Part of a small language model's weights: 3.52M parameters, rotary positions.
Each number is 128 + 32 x the weight over its row's rms, rounded and kept within 0 to 255. Layers, rows and columns count from 0. Numbers have three digits each. The size before them is the row's rms in percent of the matrix's.

# q: layer 2 attention query, 192x192, rms 0.095, rows 45-63,108-127,172-191, columns 144-191
# k: layer 2 attention key, 64x192, rms 0.0908, rows 44-63, columns 144-191
# v: layer 2 attention value, 64x192, rms 0.0817, rows 0-44, columns 144-191
# o: layer 2 attention output (transposed), 192x192, rms 0.0813, rows 0-44,64-107,128-171, columns 144-191
q108 100:157084143174167160132112148051112186138113142081132157181140120216141114097163132127105158150090052155120147168148086141171136132121086131126115
q172 110:109132112176187125106086135080089159094090163099136055117143102083126096115127167082167097145114101089205187137144143125085117134086134181160198
k44 100:162070151119071117134089106099149126082090124069109146158134173199123115165087107195088083083123148204110152191134175154142186113127082103152113
q45 106:100120132149147157108126173121161107115111144124181147132149105099168144060149138128090139140173140133122141086139099067103112081132059132158112
q109 094:126137158145095159148120125140190190196116101137134170126123073092144127155109179112149147124103085163143135137127117139132126145186107148127104
q173 103:096167139178130120118121132124185151118117127103153110109155105119139148118115199145092079136145169066165130056219151117156086132094122165110131
k45 096:113095158140091062134141179020153083119128120146156106152128097127114134112086113152097149114120156156149074135107116143152143118102055080126104
q46 110:162118165126153186142163119158093099133123098104128114120107124154130112104137094076136218101120151090117150149159117106142087136092145113138172
q110 100:106147073094185149157153107173148165138126121153111085141131192183111144139122112155074067196149048117169139098142154160121113177124119083096173
q174 112:159168145086118152164210127084143147133121161130115118084184120126116149131174112099103101132138148112149082124090132108117178186166112122144197
k46 095:165138138080109089149106113136161080097140128184157103125061031127151141096117128125183101098135110123166169125059104098089115080139085199097177
q47 104:161109101107209112165148152129085115081147173161122149139139151119116154133140130147142144127092122126147107096039120136109142180178069111157142
q111 092:098155114081104207114102182094174145088130195116091130129084092162092158148205150117167105197134120111176175131137097118112102116104156106050078
q175 106:126096051121090108164138066155118140145120131190114170097116134151139176104128025168130169148147202108142078116104170165135134137116127091097104
k47 100:129165138146150096127143097162131155137146148162150088141102193102157093137145141124130132086109128164136111158179111081169146122156104133126080
q48 098:095165168148182069126145130103124183118149101152122127160125119105126131140102108093141187173104122135117100102118105186166189153107082134095141
q112 107:123099125123130088130158158136137105126091076125115086076154098123081135162123144122192136184184087116138084150091160168068170171111110177161097
q176 092:129102136138110142101151123158178149120149106114150215168166142115158132100024200159114132167167099152137122137101109093183145137096132111127168
k48 098:140167117196170113090081165131177142125107175128086171106081104124117154107149109094132125187097202128118213157111140142161151147123116148134108
q49 097:147122144110092137116093135175135134086131176121099133098124095105130156124157137135138100094091141081159090108152141104115081117152091113126188
q113 099:120128156136149108111101169114150104130107097132191178179168163086161104107120087097125077158096187144201084114186132111114129116103107083146124
q177 114:151138091103112146099181144181143196102046190120107148157114152100119138158090138145173112179121146123180099086164130132155131157137179086114172
k49 099:091180132084116120108107106091130090108155136139112152155054120134142145107109154142131105142043065176178125076163107117110117100130122100164136
q50 101:080126140151125185148125156141093105135090079119135113139121153071126139136060121159117076125172136094133136122132169098137124088106194186115127
q114 102:095100137146185083163034128103122164116153185155093155170131136143106087106145161165129153089104154128144101071105168085129158105121171111163110
q178 111:138104123110096131050100128106085126130113170091134137118157103099131075154156235092133129149132196154139143151151097167144117110171233178121146
k50 098:168075154119141194129177137152113151152137103169192062127136109069188085136136088191151087160111141113159138088081114159073145093118134085106171
q51 101:165119131200175130132069122174151143157125134081140126081130093096136185118117116156098088153204102113113157123087129177133103165157153106076122
q115 100:090105126147083165154203148154138156120127093130165108149176184126111117107167189102124168084070158111085129058143095113129143154102202097130130
q179 106:142125167201069243112163138131164148137135116154133165089143188134115121144124105081123162113167157119142090120142093083174100173127095124121119
k51 102:177191109106107124153127164133122100121173091113111132141113136069146107059119146189158129135114089084162119162167109111136143166147090142125152
q52 108:090173123168158098157203092119093102105161104085123120136177099112142147106224161123132129136157153091175136076147117116180104181097132141143156
q116 090:149122145179195192105148127143134156117068118116157127146178148088155166172122069135141148106060111104150157104124163147108168128162113107066205
q180 105:147184115155192168171091160127109105151208093143144040086084087146100122117056030144121112141139143100135097141127128131109071174092180116136201
k52 095:140083153160144152118052129079090093123124125107060175114122114132147095188150134053100097113118100134142142102115091077121200129101154154143139
q53 110:110031118138120091114112100178143155120134089117149105136134123139120161146116112095089138108166155124147131168128075095080116115192176109087083
q117 096:101197134135133023158132129084112144103071159133173120154118126144120152142105125085131153118163114133105083143164065126141129138103068114080058
q181 109:125087151077141135095126093108138181077139159104132128088102109159203180096147142161139185117132120123133119119085130104148092163137167113105114
k53 098:072113157182092113122110167138126098107129117115126136114127153121145062117125119137127120188082125101123123128157111184135226168169118170104099
q54 104:103109123153151077127143107153106136102113152079126167167060102161138134077127091102132189129075124066125114124107134155106178141174095143141194
q118 097:105129132171177110141142069130169151114156134145128103083084108035129141129110188104123113146191168102045146090155137161125174175121110135153062
q182 119:108141140144167067150107125183137188129161113093098121142138124097118068163156129165163114092137177096080083122166028099151174142072177150095153
k54 090:102136102126122096175105128071105167145100147123149130165132103103118117173131149153217195171075143095100168123126093075120095117124182152079147
q55 097:112128152154097164099133104098175134133069139068132046132144120103133177169119137108127125194106146138120076119136127128132096064161136120186167
q119 107:111109149120203059047128108100099178144139111155102154092146164111149156156143139123124114114141083117132179162207133129134103143129076157202112
q183 106:111154140077050111107149117158124096095142132107104096112151117151101075126143134094135121143069138070127091108146133201154091120093188129186127
k55 114:160130189097115177174236139078105115209090203108143153076152111113134057160130123137095171074170132162125197149169111112178158109111143137129128
q56 107:134158144095047145124123110144116104143154161133105153149075090104142167100106120149057143124099134153131112180158087097127102158141184084086154
q120 114:116128087102163166094084099109178120120139196098095147118187115160159148112137131135142070181126143126141160117121119087165143077122145192180118
q184 114:145230177107101167130152134086150098164157206134095150142078117102106147084102144085117107161119184144132141095177121139088134133121149125089177
k56 093:085075128134115102178092100099134141189175184145135149100128114137098154176109141151112086110107161143127103146094132098168165129154119090097105
q57 099:157110111138145126100133188101131165115161115139135061170107044115188161123081121133136137180118125137116159117137136188088116151125122149137181
q121 088:123173127162179107062102162122082126107092182123136115183144134064102134116089150176133098128143107112089117119098155141156129151111120148174148
q185 132:113197133173106144114138145132178118116060168125206133116178111112157130107098136101155040165148159054132131113154176135111078100094179145159105
k57 108:102154132134127134130199135124128177079219091103125132112114107138159073098102098082123195126115099192135123159164145152131135172141128104109139
q58 102:088108142122125194142150149141156092169146107111107150184079164103112067091121120168112092127136150140129090115087158077073107111114150160100123
q122 106:124168115176178145187082179146105163154092108100125108095098116109168113173174134096106161167192115167134098174165108194097133153133063139123113
q186 108:131123158075159133146153105126040145094133143124106089132158124126126149092130148088156135196124123130099071129100118122136108145162166132090164
k58 093:108131153165153117133077161130139107080095160129192123108121129135109110144065125062116142129118123124107093052161129136065138140105110145068122
q59 096:098078135156140131100071173096100060185144130112131139113110171120169109133154137111133156115169118183083118141144154131159146081133103100083146
q123 093:160117158172071141141140140139175169145122110089139154171167148073166084154155172161167102115092038118105139120210101126137189144153117061119127
q187 100:132119083190130062127108131118142109078070150211165170143093139118108153146119094149137104094090100099103058131083148116076134099150137089099086
k59 102:159143096098119179094137161105139138101102135131112123153146126135132103134170111088143144104113142161116092061151141141067142126139130170180038
q60 093:207190120130116096147098135122105171116154175086094173093098160158146105082181147130195091134121120187143180173111138133151096126090119129150171
q124 102:099151149133167139063097094149139095127123147139143076102114138138129137109157184111130072073161140128102115089177142112155140168150118133161135
q188 103:061186051163196126184147145110144129146069049163113117150076133155161031130110129117145138113139074125088153144134148124155115176101153167135157
k60 089:117156170078117084185088136120089160086099108131141129147121149120131162067125113147121130141142144099141133123164180118113109102139122163122141
q61 102:106142134074144161120136081130098064177108092111138196098129104159142140158133141208158073191104093148138123194098129124094190170157078155084110
q125 095:083087093158160168158119196094075101113088157113111046170156167104127131154188163085095107105124111047082103083068148113136108141098175129118144
q189 094:113140163141130120147097147089117115088104196105152177098142179085104128103111162059133082134144104143122113195147136122118183148136159085122140
k61 100:141164108086121153126118102143113167128144176122098098168167132061025116123137120128143145136100122128046170138166126085153188088148129083107211
q62 097:121138172124106112120130141101189183136151160120151178103075140158122119213045069155124131137081169141153121143111147141121102131055107123098154
q126 097:168119125187104160146142160158111101139131145093152111110124129127110096090125139115078164112139071147098117125147138118141170075143142121143084
q190 111:121129119161180095161115103141133154179163111146138116155090153111125128099127115177184148186158094154134123131126145134156121094153114108136064
k62 093:106086084114170101120149138122147155147129158130112180156133149139107088108152098112140104117102126191147144109145176162112144134164126115150255
q63 100:075117185112127196110113112118131081118162113134067166153119131095175092129125119122131216103080112067133139111142109085154155178161090111176159
q127 107:132124146145130091103122085134103186151091102101115132137117140129100124132100085178079135127124135136153099095124184155133105131094111119195160
q191 115:100130050138142135086143107119192162146134130103115076118096095133134095161130120120131094123120122145116088090144075095153152163156090187154101
k63 094:141135155145112077138123144152135106137113178062146081124104147138128138113122180119128128149148149096119190150097197160107111060128191125175115
v0 103:128093153159072133166153090123147129140119188134101114204120101113144140119092145109099116183150109115095177171197195114084082128091149123124106
o0 107:122175120097111123157110125089132133099100083149161113137115146181115160193056093128148097145105132125093124101079147098152126066127144100147098
o64 109:160156071104127128105087153131134074142176142157102109093194110119155127125157153125127135090118098106120116123118118145108115194131170112118127
o128 086:110107103133139112103195169130146141185108138138152102070071148103101061108078152169135108128118106154120174203171111148120129136130123124110105
v1 098:105193103165119110093145149124133150133199156079115157122095107137118163209119100153110100122114142105132123196151191151138042128130130147107146
o1 103:143125127080076174121137125146143071144068120132185106092129169153124107132169160105104169118128111077089119104067130135110146064155086146088106
o65 110:076105116146099137127126156124180118141140144103143116129125113113120107085143139134155103131093177186160122111083118091159215168126130154126121
o129 092:145170105121169187181061121115087157101124136105118162090126074097138108196107091163159156148148096158069152132161101070084073153125159186171113
v2 105:124160145158061109055095159141175085125134221114141140136127079177131115114087128113092107142113117198117103116095124137128104102054081117129159
o2 113:148055135162155143086128130101118106086132102135146118125111111172185124081126137184139081092192171100141173119117132121113164139147099089171095
o66 092:060115109142144117202138088108145173160116152062132101154126046117137125134081128100164150128104114086105104195152134174080122122161172134084114
o130 096:135178119141140137101140116122096194135116088158076158187097162113096108141190052079098092139171117121096155113118137178196117172073128130118177
v3 102:124132138140145094096094102127079068141112181140177078148081123156136145145141135173106101114120119147116187097152135114160147145131105108077129
o3 104:164160197060131140102084131119140094166153133132138119159185146148152165162145167108140105099124155113099152161102102119064149142178152117136087
o67 103:153076104154115129120108201119182151126168105091079130123161104123158135140110099129105136082102123096164153064104111166140162133104118146137108
o131 092:078101176146089142162088126167102199152082110116128132135061167097112106114128153166132116144107211153156061155118127109090151134147092140105167
v4 102:088100140117125125154141115142128148130125100104084105111117122137095168132110060115140120165139139116052065094152171091108165114158107159127138
o4 117:155155178126118128186193103120105146145099143096120155115108161139113151176072153086182135132162182120183202070111160127083134112145133091091180
o68 105:130103136126127105059075107096146097069159102147126152106112107077127116090143201182071147073093161090132156144098184139165137115104144135191097
o132 086:115110087121166135156141125133107161122144149163143119189112129145078035173131136165140113163108109181111116137183090178138163117135157159175164
v5 094:144118105088097176135106116122125147187151123137176078107099214108159120103169109172117106112136146142142106118173148157077147149131155127123162
o5 100:122131114130107144140098107090142154082126141140136102105134099091091135101118088151162059149137128168089104145113206131194136086107157152134105
o69 097:168119173113139093116108125155153109121130077101050158098125090090091145162154151110165186116108155139138161160090076079135094140141080113166099
o133 089:143114117152132167097120133111118108123109063111158163128139101143110082134161150108075106138145129099170144074134141124127139147123155134129163
v6 089:097130172170096116056121158155090165155103101132140081131132134128115096161117116089128102153164173102100169129182120152165135134083136103121141
o6 096:134109113100138105177171076039134128156160160160149164169075133144073117142050129149091176119125167154106099134135118133112116119122111136097110
o70 094:125107080129123112139126163171121101112125178111088150165191170051119155098167127180104097113128088086163132083099150136112136169119134118088142
o134 083:144127110157151085076129157180121118144077111151112120104054134126168150060082129138118114101125103087181088131111109120177099133134110116169098
v7 105:158098135130097109102174139095101076170076132146082142115176138119142150141170146127193155137089131091116125147179150112099153159132110134110094
o7 103:163155142166166149158074128166159107064159130138168132134164196126122181103084187147110118120219141195090123119134043107115170108138138115132201
o71 096:157098155091151155135128201174174143135098162095130114070148147137069100112154136098094142116064137158125091106103096176200064112108123142099086
o135 094:088152136131115065139182092165135069173169107138078164179088113069142092130149069148108157121188091100085105147106211142076132127130114144186132
v8 097:092124059159144120142135106130160093078151162122154083122158088140173059069165073129136114037185123176118130205176110093155059180175126110189134
o8 112:116108118063091082135094098127087179133095112127121102138100207193102126150120151066126113082124153122143126131129178120168217160116130155107108
o72 089:106160124148132127172156112136117117146122143106045098173153141135065139108119169094103121144098075148152180126108141155091141078096200127080139
o136 090:132101092153158116084189104135145119143153086126147176085091122096181171178150037107134162188142115114076130103128135108130062138175120111172162
v9 100:156093091109200189093179122069185164130102133175134093156135195199206091099110152148152059184147085143175188115121125135091206081117129190106103
o9 101:104107178056124079156082118114115145147117119134071166116072114137071121123096109147149173099173177128103154128096116099163141150127163112106119
o73 100:163190161135135123144111127116051143143127128139090142105109118090100120114164153076129144129118160121119063161187133093163133172183099084123140
o137 083:117135143135168133130138112119150095109170163126118101120171126165169166100154100130090136154099094123114136159102148163033128129130093122117090
v10 099:129112130094117143144163090111146132167068173165106100113131123147147131143117066118137129170133149158054061150149104062162176090112092114157124
o10 107:095111168172162137120129164136116109075183149101152196118182140132092097141093113152153157148165179153130175147116167134147133185087077148116111
o74 112:155132117054169158144111164196113145136093141105106078109146111104171197185193158102162081076102106097143076128123076154123137149141161063133135
o138 075:117137113123122157093158098089096088102197147113180150101049124164131151169087136133069163155142097116084122095126145086118083094142194202134173
v11 097:181180110165158131132115170144106140101088078084141120144117089136150101118169164044037097090099146168113171190130133163178121082101142113102090
o11 099:085098138096108053102118144157128135081130134132136203142118145108149164104129115111123139146126103111119060117099136124105099137112129120177209
o75 098:170189187118177155165148092155134127129121121152146116136213108104126138090143162170112160111115129106137131138113161126147129156105116140130050
o139 093:114066089123119133131092129099130109237093137095181124080099084180124138147107127100168087122131190156137168094123125109151131101106114128123155
v12 092:099155149132117097144150144132156096155115105143191116149122051108136143147146168144135150156117142075124094170129126085132073149168116182143061
o12 108:142145121076164222139104160123120116163158121110129153115154174160136126063071136120158111077154143122101106118160163211153151087098129159117119
o76 096:164092118186121061088153109140087131109139166082099145184115102041113141132138108153072083083087085122092111146112090084154132179149135100116164
o140 087:133153119083114089165094107097126126143099123140146050109140138170102108182146178120158128156115195114143117118076092104124163168160139131113119
v13 101:136145136205094106109131088164107121178110147107067055128213149133165125089134145107152184136177109139125105170119228083161149108112173105186119
o13 115:178144195149148105101169154057101077122117108158199138136132122173134218115116105087131105140089176125119133146161093112149127150122150147113105
o77 094:111149125150142134152065140151183154104166118110152129161119172104143115149076100141093116150120134161107135075155111149132101092152126110081178
o141 099:120125115100133097092145136146145147137114172101153192092134109058125078109140131120140184103150104120133118106119154104127170108129155182159117
v14 105:148167191063153135124138107173131076074091130139128149200136082162127124087086118081091093116072123074185132097143106111139107135158125097151039
o14 117:087174136130142089075170071119139142107112100108184144126106121163083140133152170094140162096112120162137083156176166151162131118171153189130176
o78 102:101164091156097119182120179110153169108122117117118125138161102140159120198139076131146078147189082095077169085125128135111175147046137162113170
o142 089:171072112110130176163070128080131143164137171138116138138172156130100132129099148168103164099097189067174150171132125079122130123127143118133088
v15 103:141089104179127105138100112124121117113164146139112148181188096084185091137120178048130109109146154147141134175092087149119136166168099144131129
o15 120:151088146164172142115143129175098187147147095101066157116149168084114135154061131135129143099105126152137100098121119110169147088125143092121150
o79 108:111140181100103077112116115086165128132090132147152095079106092141111125140172136157119080143136104109117163152199136105079159114128139096121123
o143 091:123152108130104119167130122081076132121170132150143119124162066129183156107148097109133238119107105144137093099143158162103075112168142176139143
v16 097:131136136140108158108102151189195121152138110134120166126098128120141096162133159080081132130101152137119119040096125166078136185145048090141048
o16 109:109139126161171048186134137090144145082097146161117163093128152098132121115201106132136116109126094150146087159145071099055130033110142150133130
o80 086:093133123089160050112145076087073145062114129096124076226124145081112125064106102096183061140146163190165146154120153153128173118121147129119157
o144 095:221133136128130164105109148143090067207172160109150105186046065143169147144140170113065108141117175014159154165154127129190144172143171094153120
v17 102:108128124095156150123120125135107129095178170067096103085185085126134138082075169111143112169120147133154161066154132119139142125136152109155170
o17 109:141158153238057135159117148124152121078108158129139090104102126094132111126097085094168118079146092086106132151091153108104166130165125158142058
o81 104:082112120105134121067163137122095152131105153144123110105090174151164137107136079152121108141150128179171136151102153157146068187135079129104129
o145 086:104121150050198075079134111107163154178157143140099145178176120136094175081171206065163124152137125054122112155126054150127096066130177153110090
v18 103:055159194131117140150146111180182134120120164149082124085150166101139103095131171129118169065149122155145119156100134115072131171153116150119123
o18 100:118173155102087104127124179119131082128136088127194098155061092208129142140090155158105160156144170160159142116123123185190161165108176154141159
o82 109:185084096150155106133117137094123166154113116130100125150137082055157152158132137080178098179146086075080112102113068170079162125089171108140078
o146 105:093117164120134139124114133130138120140085132156087109106171160151069106111126097137094120152113088142086127125141156112087066196140079155118134
v19 103:136140170098084132077106129122137156118173165128152132125089077113158094108125082150128124136149117118211119129109124127132108117169169169158046
o19 108:094158186127131055079123135110057112148121113170113102099134114140100168092105158119125162125081137126115079115112149124131187066170146124111134
o83 102:108162067150129150145150112124165174148082160143103140142100159132127182218113142131188171135126138181098118140135171129068128123191085079139103
o147 088:113132061116136144096098104168148129125105160063161133145120103129154069210128139160120073129152087108110177150063103148117119170099137147154147
v20 105:103107129150143132149098153154168190146133102087140095161085124142119098104148036119099127082170150150167140143136128148159197143042101137200132
o20 106:112148154153186098044133099087134066160109132148113093110079121137068153134108202144093163132143100102169175162132121163137120044150189124141136
o84 100:085122150147143064128195179119156113090169212115112136127135150113104067101200075134129138122140136159129137074118137076097089165143139102095131
o148 096:173133125114117136166062106096065148168110094144177176094108091108162159107114109179151116149089069127126111106151119129090134135058135091135206
v21 103:092109084112094112089145148125175137144123062158153156098086144080110121120148145168151119129126072097101136154140059191152141100101124192148065
o21 107:131107135123183094131139069122098196106190130134104159162140107100136104144136139117086078142108124113107112122118148125156137178135114145122158
o85 106:097144122133119151141138162112162079096101174161101072145125105080231152132057111106120131102108169133172119113156127054137122083143131116169107
o149 090:108111111142013119091163148117122110158093090078163166143172203171136106109121121096082138134135064177059193134080113057144100111119137132131185
v22 101:111150134199128185161126111142067176090128143128142094113101136050114152098100031098109102121127110175144154102144092125170112124144116158117124
o22 105:101137113126114077053162162110120110171067172165108185129125123168104104141093138099049114176143138145159146166142140147129112114152096115166159
o86 099:136143111091116125132127161209171143141138083064157133127144088140127155128138142131165133121103137137115172145140162095136191123101168153107114
o150 094:153102121165136138162118142084113187100086105095117136156098148121136134082183110133177107123085110094103109163144181142135096126086124088124121
v23 108:123158088081179174085168078128137168136180110067102163100108100132137118142133126169117150144145128142102115121112127160139169156088156153172149
o23 112:210118134179120109184130151157142175049142135162086132162072128136159162079115138163148080083127204101081138062133181138110119165118123131110099
o87 105:057083144124112114188160119157116103122083122178076080181169147110183065109115113117076137096060104094189115125128153133128109059130102130112135
o151 098:079188104076150150077125159089148142174134189077175125091170169114075173128161080110176129125130124105164153165156102101125077134163151158159116
v24 098:052078164137143131124119104189163166109126174071126102078163140135106104118099156132093108080111083107125155165138176079130113157108098121094154
o24 109:181154085127120146134125195129122145139092216105135163189135112192142125109143133166135167158139115070194136127107104142127111106126116195095164
o88 101:130121108156123128137118172130084135173152076127097131200088090082111164151103104117144090092131120175067115067054115168097124103069101107154024
o152 086:109156144155156111132085096150127084133107124169159135077160183117118125129146141154123112113100124178135151196150140128122095103167186120209159
v25 095:090137133073156028135147082127136119122099168102112173155088122024120171124152103167104130111155122096161103090129130080139124130114163142107128
o25 105:093157164146124146158075163112117107152071173067160155098123080145135070108126103186188111147087086182152122144052139150130149107130110190039146
o89 095:187120079096177159146169161163151129100136094132142118044080115107141186142150119144174119164075145108105116186140096146130192127081123100109129
o153 081:142150148109100106147095085091145158141146184150167130172201145142120113116108175069140118075126119098136110148144177105128105149184169139152105
v26 101:095110136117178080120125082152108190070102060174104107153078177116137136128160098117128165064144151226111086126113120130128117164074146165059080
o26 104:111151149134131123133104072148105077100120154081161121131077140129136167101132172127066101131111058089145117177142112114200089141107100074139180
o90 088:134096118170098174108143135054120088112161164166095147083129098132098168125105157131141159133117083087072147166124134120097177121130113086207114
o154 104:152119124118143094165180149146208136172105156145159135118176177112130146094120145149144137120121124155146156093135108106085154092166185142110116
v27 098:133128128203124082119131155206184145103134101164129134155122161136118128108199097140170180100082114179149164105102119145096102120142148139148111
o27 115:077062120116216104122136064120132171101148134118133132125187142120132183122091169141086095092178093134160058109123077118150088133130153086175097
o91 091:081153100113101111138140104114067172143152122109111090184067111135125167110113121137135078106097123104065148149157121138065172111086100143152159
o155 087:236129131150113169156137123102185068169138132099126154136093120081151072147149090123097147161137130131121118082127149063100141115163130110088095
v28 107:143100162145121125157179139138101132105116160165145126161131098118100195094089087186102084177083150143134128131149124109105113115126175089100117
o28 125:079106105085140119138114133139123140090135112160118155117093137162144166129080120110099133171146071128147139113152167120159127151087118160118153
o92 107:118135131167158142088118120134083113163138107103162159130098131099079107149088180073128149077146137113055118149136105147132144105190141126143092
o156 090:172208152133139093144140122166135173191148135174099101100117136111162078137117164192122120137162159178108108143055157151128096157138049069126116
v29 098:153085122078090149110099106069188185094134151165132130117091121108097140121090175094117085138138178162102061150146114109145109133111110065156116
o29 112:048087097116150064116158161150107078178144165102150144165128156149143122131199100165176164056139117096162214122098145140121179124106142167133115
o93 100:146188134141107141082130061177099118101164126162110157157102169066150104136150176100083123131079102125104082111098131079143168155141104054168113
o157 090:168143163142135132144076178066112150168115093077084172135109118077062135115065145116153123149142152169138088150097070152119053092151219107090106
v30 099:112197159121127157139150126119105141142165169124119101085120143143114033115145109130123172126120108187159053180166096136096115166092129125108077
o30 112:167140116116115147198181100066140140132107106142168165176132158138122193145172158118111117104128127071129139111152104164124099123170079141089081
o94 092:208084117167145145102140123175122140120138096135119169158168071197138119113087120117104134114152094148131161128147109084134062140114156085146154
o158 102:111168163098151083085074137179133106138178154099101094083142069129183102101111135198117174142047122117111145127095161084171146143162108106095169
v31 091:155124129137074151156110153099124128093130091122047072108062132107138159205125160151083101122150105081113107148083066131081150150146101132115125
o31 099:100047172172136172140093151052077134154136072107145138127131099138072077074155117089128107193114132155117130143158134086129076117124127134141120
o95 100:151128150128155126095093092137160110131119133127099170125184104099120109109101109164187164076132160174180154098089119122168114071120123181188125
o159 090:145125113108147137091162176175125154186102179157112100141126202125131153122104136172159145139156221118125172133139145143102122100119083123132103
v32 101:141114107129094105160168089158134127147146153099201117084128130088064146137133133070152169120080105117097187163071143145124146113126178158138114
o32 107:161145107164139137168119182108145140096121124132119067109165147113112137112141129136102122091177171124144110139122133138095166167158111081127068
o96 102:151142140105188118119149144097117160135051135082141139095157108055208144089166172131146169192147154153160099140126122096192080105101126161128206
o160 100:092151160176105143129108145098140174094153105102102202178114096155129065174097052130107064080046065135101176142152125146150123160117145132097139
v33 100:132112086165155138099127097169116141121106159081138115180109104086127138100157188146140148132202130108115204084091134122123111147148127177141093
o33 101:113126097178135105154165079120143128175093093155104146130131100064102163087103095106087115092072129157120109146136157116159097118069105087084094
o97 109:072136138060052143156143134093143123138100132171147145124166111167143160133107132089083121115090137119109105114170100123125100112151178095064126
o161 092:204130216079096102122137149203166146063165112140067177065110118067100088161117119127167115131187158125135122145074094120084171143120088146105165
v34 094:087106111104139126139072180111130101118137130066075169121168100156113151074179136076158125135113118091089089054140176113126082124176157061157165
o34 104:102168143130165120129117119163116152162110120152159101116144155102124113159191062115114129084136097102158157138089123160141172085090129166123140
o98 096:136149127117136120145120134090189150118147154130168119106098101106139104174099134129116154111119164196082164085136122113112110125155096127109095
o162 084:140116101167102206130150106077103089135118194116138125161152107154102153126151201098141098104115075058086113145153142107116201174137159178177171
v35 095:152041137122202103142105179154098155126135166121050133123118128108105135185135138105120098108184128112156103183181078107093150123129157167146126
o35 108:088171110092151117138138147077133137117117110218173115093130087160120125118135129124077171132154146117061132116153141128138145123100111124134143
o99 094:073061120219143162150166128163151089122121158112165119131170163113115101115144090169123144112046138115154195070098137113191109113139115109081135
o163 092:208111176091119070107156110160157182139146126168084136153197141113137120153126148095193095110165099162158116103113152144138127137179140110107088
v36 105:125174107122121062159174120148120154110153133112109079106134122176136216162162092110056102094135169125106119106152089170186174102169114113176147
o36 112:155110129087191122098162118120138119082081155149138128161062095090095103130127108124156141104158082118075148119055134107116123158105177137117158
o100 100:078117079088105098104181159140139070133146100182108095116162179119158088122106150105176101116095073105193133121180163124048097174143132148108101
o164 089:045104152130134114143102117083124124115119084094110150043109093180156149171158141135114098117087171124172125115094083120144141107137139128140154
v37 107:121125134078153098078080104080130107119083173162139146134113067143120147081134141071073084107124115049110138103204099119128112187066142156158086
o37 109:124092137137111144126095132126115138139186084109169110054145153144073166118116119164150160116105165170120170148111156094067160071153158155177107
o101 104:102128165105064125174177147146146160083156214126095142125120099126182102117093170134164156181150128144157150121083164099159067114143127124087195
o165 096:122166124161146131078114113130113172143079132103065080106151051121156161093183088085153125087096086127092059124158097169153091131096064108148127
v38 104:140144076107153129116048097168136107089056161160081134176064193115131144141160063160127164130151145102150186123132141123173026103125088129124141
o38 114:163078116101139149197147099099088135109148091102142117097106133153170135152112159142154162165133080156095119139117150128114155164121172182150121
o102 089:104084143102124130117178078112131106126168179125115072186142084174094146146110219093099096099128137104116076099116128102086144155113100132152114
o166 089:078101124161146172148090146167162092121122132182078161165118152105100127064104100143196152155148158109115144152102170156124141083129122097095137
v39 092:139118106101089085128170116108135155125127125143111120068136119135142138114157076153139168156082177152158152196133152111105127142155112159143157
o39 105:138125129166130140165082172164144145126148136107138133132122149183200138119164074121154087165131067136127084118174119142124165120154129083053123
o103 093:087114169146140125079106151115132145157158108124177189175123129116103102134095123131115091092082142124075147132165126100180116112111108110134154
o167 082:121109141130141159083100088088099153092115110157112103125118137132145100153088102148116143160114168085140130092090073113049163171141142172167162
v40 102:142147137070111142120083141118172142054082137076190097170098150111152126148068144125163091184130130083080123131114086109137101153105136147120163
o40 117:158156094144108179130157122096129124180088118122155138133079082118175110149109108117109176128169103093092103120097114158141127079110093112130046
o104 090:081177181188150115116177094133053085152103115161057119130123135136149123044166142141048071087156143085175141174124161168170092117139159124158140
o168 093:106120132117178072090154169100120145147197139116077148136153176144109173185176070131142197104128116175188150135057158138134110151168151142087134
v41 092:111136102134121053157132150165148090093171124117167091156114142116082089133085148096130130085162145137158141113115067208115155104109143127106090
o41 098:092151108100128173116142138103105111141069129148070119102105124177130161119196133181169085128154056115125107196138132143108114081097136158152178
o105 088:128145111171112130095111214148152128122107145084076113162115135110138076130051107126111175176073132161124132123156096064086100116179145146130103
o169 089:148135177113112129111152093134157184125190052100202112102071115114135110090117154146122146118127207136129146110154170125173151161108067112115139
v42 104:095106156111185155144126148092151141150085107099142105130127069130127092065121161163101143171122148118084142118084085058177120127084174082096109
o42 119:139103081158176188085041104111143098086100141140121150070124200127110175168092061111101109106143112123125185166111130114124122141101134087144130
o106 100:093162158124071098164148112156137099133121118159123099184112152143155151155125089140165126105108093168134119137167126143111183129150140159134139
o170 085:085179158132164094159136131133141137141071162129098083131107077139150124168144184120107122158169158132159133111127152158120120112083095118132111
v43 104:101137143151104174106106165210081142095141107137131105154106124087105139089114127137151183097156121112114140175103150090112114080151120157172153
o43 112:109090115177166164074105149119160047101117113050116102116099115172132113117143128089128153113146148161132131067145133180096104159088081164127089
o107 092:181097147131136112165091103098117142139094157136104139160170134090147140115080099157091055138080086111099117157161131096128142124175141088069169
o171 098:150149139091132150164171184131109151121097118086180152123168134101140129154108116167162123110117093109130148125119095117152168075154109060104145
v44 094:199173122194101134107152113125125094119087140088109092135104160145116097131134113109174115167098138109178132113136087093087139100123110088172126
o44 105:121112170096185094161123170148100115139135128123113181097203113124137189137160126073140141131101177192111130117095122163175125120174169155152103